Weights of a small transformer language model: vocabulary 2048, RMSNorm before each block.
Each number is 128 + 24 x the weight over the matrix's rms, rounded and kept within 0 to 255. Layers, rows and columns count from 0. Numbers have three digits each.

# down: layer 9 MLP down (transposed), 768x192, rms 0.176, rows 673-732, columns 0-47
# up: layer 9 MLP up, 768x192, rms 0.168, rows 674-733, columns 0-47
down673:096100134113114100114103140126122130132145092134194139150130099114118150136109107133131150109129140132117132171102142139121155125149129122181109
up674:160089147109129132147137106161155150164142122120119113088103108156132127120127116087077093143140119123130166154127109157110088118114153144105095
down674:084149127175125165145114153114128102138105113137161112128121132110118104178143166083124131159159099094157138122134121123193164157116154105137133
up675:098136093149117159048113076141140141135116115103127099130162120122149176110120119171169085147143132134109113056125108134172162109162106123137149
down675:126165140146151121116140127129099179141127139129133126162119150082161123095113110122118114157173086127142146122137110126138145133120106094156130
up676:089129133121133191147117091123168100123124159147142074134082045161132112116166126174125146139109097111108132138114116149126118164163088138143150
down676:077149138104151111097131123108159144151093156101129143086146110135156112132175154140080139129101167151105194181138119159140140167173129125114146
up677:115116095064102155148121119103064142131102160122164111160110157106150095154073112091076079159090139119148140131140112147103153169139152156129152
down677:129132093130123069129142134095101156166128119160162042141120115119122117136110182128127144089081146150136128127120114145159130110062142145128159
up678:110144128164148121158152157123110088123101127134105122128142133149130144117100115107126166194128137138153091128126161142079128119129082108145161
down678:127127110040132136175148127108153116119135137112158138135152106131156134109139098105130130189181114132127140135089144159130135139175105148164102
up679:092153133098155146125124120145163138118149158107097127124132105116093097115137122119131134098102135160129165151137154170125108114148116101118163
down679:136155160165139137156138074142097109132119164147108121126110100132165131126154103169118113118131143115112143148090104180052126126130118158105097
up680:123067117106056117124151137127145106101157108145127119160096122104105094141146159134114143123147155136164211131148045085119129091118101129127129
down680:119145142178147138114138115116123145120098143134142132145061089101108152151109165144107129096138110154127130126072106136114098114106099153124117
up681:125130128093123158147168116101085125169136133106131122136082157133121111129159125130107110130137118127103143153133112099122141106115112120145127
down681:104156112155116106130091134127121102176137136120149162149115140135123178123083101096150081130100134160108163127125092160110137119153145117088127
up682:125157105090139132116102130124163149102149118104165143102138169084150141105126136130089133151140081170145139090132131126142119107101122133104149
down682:073140138136119183069123124154110125096095123155114120142080131158105116132099101119107130077175136138118155148148060158089106129104118142147129
up683:152114130152117108146174150105087187079102121116115135148117135189153120140093111147146140161140149134146139090118143132057142141122117118120135
down683:139119148148092102121154132088087128134119164082153116109141106081140127131070075132130126111118121137108138181117151150090121142111109159116118
up684:142089163150135126125112146126118096129139139118128146141110141095130122113155129143103113123159127119147121100137110129099099164112097133182109
down684:111110138101138140141128116146116106128130137165135121149163093139124081090121103099143157152104106124119124144166147141135154108133149151122104
up685:155111109082131174146157130134092133148106143143092127103138131093111142127148156115083157118142119157090139168140113135102107149103120147145104
down685:142178129105116126132159119144157179142123134130117118077149172134110128072141123129163133115147109134117148118151126144116119104128145114120122
up686:150111150138107144171116141146153103073123110146130134162144136136148107108121115123159132125091083139124135115117085114111106130120150090157122
down686:182198145134132156124171139108132133143126099105107109115148152109121102131148117146149156147146116125151152135128129130114112130172114146146082
up687:107132111153119135117083128121100173101120120131128111129131090107143135080154120110107100127135097143130142135113089149120168135126162152091184
down687:157152101177126115136166147142145080088153114111135153150135087144130111101171109139141118115184104170129091098097103126099126151089143099122116
up688:129118161122120133134118114134146157111090131101111112135124127121121063135140120144134142177128138075112141140143167134121109137135157131098095
down688:147134111128117137125130134159143113094103146149166114132089114081138177114137165119104147154135118135147111151094115147157130081140174142163112
up689:137147153096084118112148128094124079124138122136114140136123152138166108128164086157121106110130131132144120100187115140110119105170118127117094
down689:120150130091096094122131143110092069103135106120107119178112125173116106105091112154136117109126096102113075071151123130120166111148137163143122
up690:152076122147095148152114128090133137122116116162169149137133144150144094066116148156114130103175147154134106110164124122114151118091135125127099
down690:136109094161148144112129154117127124119123162114142134123131131112161134143145141138155130134113120124119134151141164133147069121130107052117114
up691:140127123156159150083108127143191129098162128107130161106133112168136118121074106116126122146119127132131153085087125127119185163124094143117146
down691:142142111133112128112110119152140117138120128127124144140126155090159172117119128195131141147142158156121117149183142135075087106089148067153114
up692:096090121124144156143090161147149114114123100120135109144128156140106078167157101128122092126130134111120159128134121144100126148136142106096121
down692:162134130145163149111145135131116154091145131125109107131107101129131155130146149123122155137128078132123148110111138175110122146140141160167130
up693:139131123120120129145117117126099171139130168124109110120176173134120166161140111129144138155145127082137108150157137137156169115151166130129102
down693:163126094157128154146143134129128118153118114155136173149128103180142156078128153126133109086140117157158099133124122113096063101115122126146133
up694:121139116089129120090109151128135092135139152160102120138166092092150101111118135096081146126136117120122153109119131151161138117120160113156148
down694:095133135155122118173135102111115143158130182119129138090110139126132164149153118108110134145115130086168142143117129159135087120119162127167082
up695:150102086100125137139153098141123134132082119120130134102112190135155122182142177129129071130126174131105130101120102098125164087127152155131116
down695:150127150148110064126134151110117089111136144131159101109159138115106144085084158161138131170163142112143080096136159144131158102114125117104107
up696:108152144066128112108125080180106137121134102126162106078114131128168086111141129066128126159145122116141151120174123116147144106140116110144118
down696:143107149111144132117161124153150160110127131111147091156091123137161105127105158126147142139134133131110134127081066101154112142101137127117071
up697:134129105145121130109132145101114136119081131175084095140136141123144141134146130112148137124143113140121127127129116181130116107125126138140099
down697:127151127144130128076159104117122130137126126110088139139106158128134138119099103124085158114115110099115109126098113146146135130138135159073135
up698:100107129141128122139117109121117121108121114156118114168129146117144181129123139139120143131146158093189146149117134151117104137147110171147149
down698:157138118089091139129123152146136115156117134147114135124158151114137105132164087129143157088120139099046085190125232139086121089151176163109123
up699:133160107131112185180128124132117144132116122165110126130139179146141091130129150143118107135116105154138121133107130109135183126173105130129116
down699:152102118102147108154149164064129098136160105105149107145096107113070184114104135149136107162184139146048133129156184105090121115091156147095154
up700:107087149129138100148133095134135134142110168129174098117116211113116152091117093130140147151111140133145124141118133130139120130113135136114129
down700:046105148149146121182088119133110130145137153101159093109151113100144156108078157133147160116150125109115149106067121119130131145098087134119108
up701:117127139109087107186112129112119105155117122096115120145167151140175165119089162132161112122109066110122137111116082136141131139104136106105111
down701:132108131114125102149095130145115101181153158099113158149094134139163130143123129111117143112128109132140135160164105130140130129134092134118113
up702:129133143137085164160149179114152112121102110122140120146141119148132129129126146134170153133115137105150118140147154146118107123090119180141093
down702:146168104121125165141154109145186132093139127132134143085109122129151144116064127119152123136143124128139094124120144143139134101156161072135115
up703:101082138141169165147115180193129132150196136176143113134112124152155143149133105100144104125128124130093121179147127123140130138107137124157142
down703:148131127140168165117121158152150112116107168098115127152146118117132086133113099171090132128129142083149147081128082108128132148163146152083118
up704:132123134123154141107153120163115133157117079126113115161125126136118100126142103165166142089126102169113136122126136121109163092152087127129072
down704:155146095138121100127142088116133107140124124091112138110141110181121147146113120142157136149166105151123107093108163124124124152145118179130149
up705:143108165126109130127122106128130144107118121155178127188112125098097177169140129127116132109161114111134147113111152113142060110159117120110161
down705:165151135126126137141160156104149134116124160117095143174109127118139162102079106124116160185125131156143118130103110139119063150133101106143110
up706:075139156153119168118132089091136122092155097127166090138105116127123101135134139145159148147107101122129124086126102141073108122139112118153174
down706:093158123138076178140118123148138118099137082117082051163159125130111149148119143125136093128133132162135123154143138119164170138101110145113102
up707:087097118123131074142113174141142115126124083109117152154078124128113128095152116125124145103087116145139128121133104140124132144165125123108114
down707:123130147143132074113148149123140168117188113121111122110115135113119124110143073132084121118077141116106157173170120132074132093100103123131108
up708:137126136143151119128144125118112142081108100105119172147139140128108115115113142104127124122184078134157146158124132097118129110120158168084171
down708:105144129110115152087101133130158085164083116156107150167126138139127128111117144121129131128101088132098091146089124076036132112123164122104140
up709:141090172147099147115122155139117083079155140113145112109103136159140112149139150147141081167137138154167089107139118156118164115138156141164142
down709:146145170100104109140141137138132058146135126135109139109126141166120109109099108158087139133096140128130130073150146208148163126125116141129100
up710:115110105154101095171128083131187091101144145136091118130133094119140147127164153127146155125121099140146110110130143109164128126136105083180122
down710:136154143099150122125138115076136129112157138141153080168135156125118155128089150145117115133160161134141092121168165166137128188069138132127104
up711:093158110170102120132102097171149120132139124145107156144127149181123146136129163101107161119123125158106151098152118159096164133069108081134137
down711:137108124101125139146121162140110138100122145140102096134136106122186121136117067112097107131122120085124122123104089101140115110124126125096106
up712:117121142130124114149118117138136142149130139129057122128148105079061078128154137095116135102133140137100123147093109152109031153128179151120108
down712:148122084102106114129104150129143142139098122094101118137178133076139098094081099120117109165114121123153147105148134120098148107086125105129135
up713:103064121122185130126160144094121124174114087107095147112123154128143112090123126136066145136128157118143151119111090178175117153125092123174164
down713:134119114166154152151125111126097122140140115130178145128146115140122112157118108140180094133143126099098071138143171109165119110143128143126116
up714:156120131143096132107140121169124142148121154141150114121129115152098147123150138140088103112114157090091142141161138151106155136125146125099087
down714:120158105116124081166109118083158107177080109165149127112109121099148092167104125115142159133164109158130141108113144125149115086089087127157146
up715:094117091140137177127182112081168173140114095128146139127093138146176148129109154085132138117159094147152165091163144135153103147154137126100130
down715:136134146118141098117110139113131124138161161118143133119156111098101101128145163133114114138113124144123138117117136133123097145131147147106147
up716:149071118146101155140134161135105137127142084074113105110125138112103159118131117104137148133100132129118101130144129130124144080105102137166109
down716:146121132114143144157146111115067139112137177164125100147134128131118129120158147143105073142157091149156169100136116096130127147120134158082167
up717:167152137118123125155124113108137126127122157115150125088141122111113127121172158120151138152164147169115200119134123108142157131128094070068135
down717:078152131147123141153140134125142135127121163104121167126152066109147148129112129137068133126091126091133116105125118122131079135154135139102155
up718:119120147135111089136150109130112127177071155144118092126106144107109144071099147149171117127153147128118132126148113137143127115125148141104115
down718:118135135121081158118138140104069144115108158091139109171130110089117128127102155105158147113102069126088101096137121133136136096142114143147103
up719:143081148114135136153136096102148092111096151095160098140108150146127117088153127088150117136138153172132153138122115095121111126119158099097129
down719:118166128141138114143059107148159116112120171124140121117170092174138111141136129123137103107099116080095113134099187132105109132104125146147134
up720:106141121124148085112126141067150141174131115121132098087117158080116157163179131096133183146118121142132129151111124170094144158120146152119135
down720:147092083147112159162130145159141145128111112137131123132076112151106113113142133162144110145162093115127142157145093160150133108101114105102100
up721:109107147130137164133143135123148144079084145072108141131123131130114129125126162067152171144143096145148125117108137115118115112119133093127130
down721:098168144110097133127098123089116132163156127161142116111071133092125146114100114136095121143147134111119092117134133161127127112138127115129125
up722:151077170128131097098053160112118155111111107144107089113099163154118152130078131155121122139129108128116123131122154154112167103130145137144128
down722:113124178194111128129164114112176131134124127117101193095151155132128133127095118105147182117105141110131106102174088189141115128120098146119133
up723:149119119126108108153135143158128148084115154155141128142096143083132121105127158133144144157122162101151111145177147119055113147101104136138130
down723:141107167134123126120160114143157166137148136073122128095171146115134135121103164130146143098095109172138132115112126159113113155104154126146130
up724:140091140179080125140164160123148107101134157121153111098129132168128107076159141096156086118139088131121139091128112131128102131138081093119114
down724:099109135141172114103140124138134154095105107132131081123182160112123074091133102170165113135143134133125109159131097088082092126110103142108167
up725:122124134142135138137125105134111125154144135113123107189122137138168115111125179167148132088139111143115166121077156112140083127131119130132105
down725:168134147152128101135111131141122124124098131154128174094131094122114097120145098149150126106125144096128123143131100147124132153073105142099171
up726:124162082133124154136136110120140124117073107141113094122120133134121129110068123129177101118126141113155135131132140130102115147109116144141052
down726:086131147137141134132112121136078166105136132104169151077152121097124148120117094106151143090116132137153111110101167139114064114090154134140170
up727:116132118143145123143148119158145142134115135159155138138088111107157107131142120153133144138178126124113147143085077149135135110139114103120134
down727:117130115163159179122131139125142108137107123137114118138141106175137184131139120101148133114146144157142124106125116128103131142113134132181108
up728:139156195127093088126144114160125133123103121131130110165148141120195162097121130116098105105100131130166137148132101127102153113115113127140145
down728:134119119175148141115128118123129130160097141147140142082105094135113112174100119126128131134161130118101116137103167095104140137124122133114146
up729:161126113109126116130129171130133110097105123134123135111121141130148105117131132108105122107104150099138120111105102129136118117113120115116120
down729:128152124118133120112110131117093150149169144146141134108125074132121123155134127153119133123132129120108107120122087142108189143146118103143139
up730:137132151144144107158087165172116114148103148101136082114123135174122115130101160130088151125151119089106126134177118129149166138110086124131130
down730:087128126126137130113152126117132137120158130162141155138142138065141153141107109128114088167103155107129117115123105151095137116130153093123125
up731:069102133086125131117139112120130151157103145107097152153153133134174162116138152114119138124136139115154118138122145144177147101129168139119137
down731:118111106123156140159141153133124141130124113130120118132157124122118083121093132160102159132155125141146184123139112130158143119147081149127149
up732:063152126094153092150125096140098077121108125162141106118132138127121142147116179197153122122135128091111098126150146181154145143110162138115131
down732:184155112129179110119118127174101112135141153148111116136164087143143130138119140098110078103087100127123144136111143104113121147144154104153169
up733:084091101121151143164136116106132116092106118144111095109120121094127137108123154154106161110133090131165095098063136137129153123090093115162106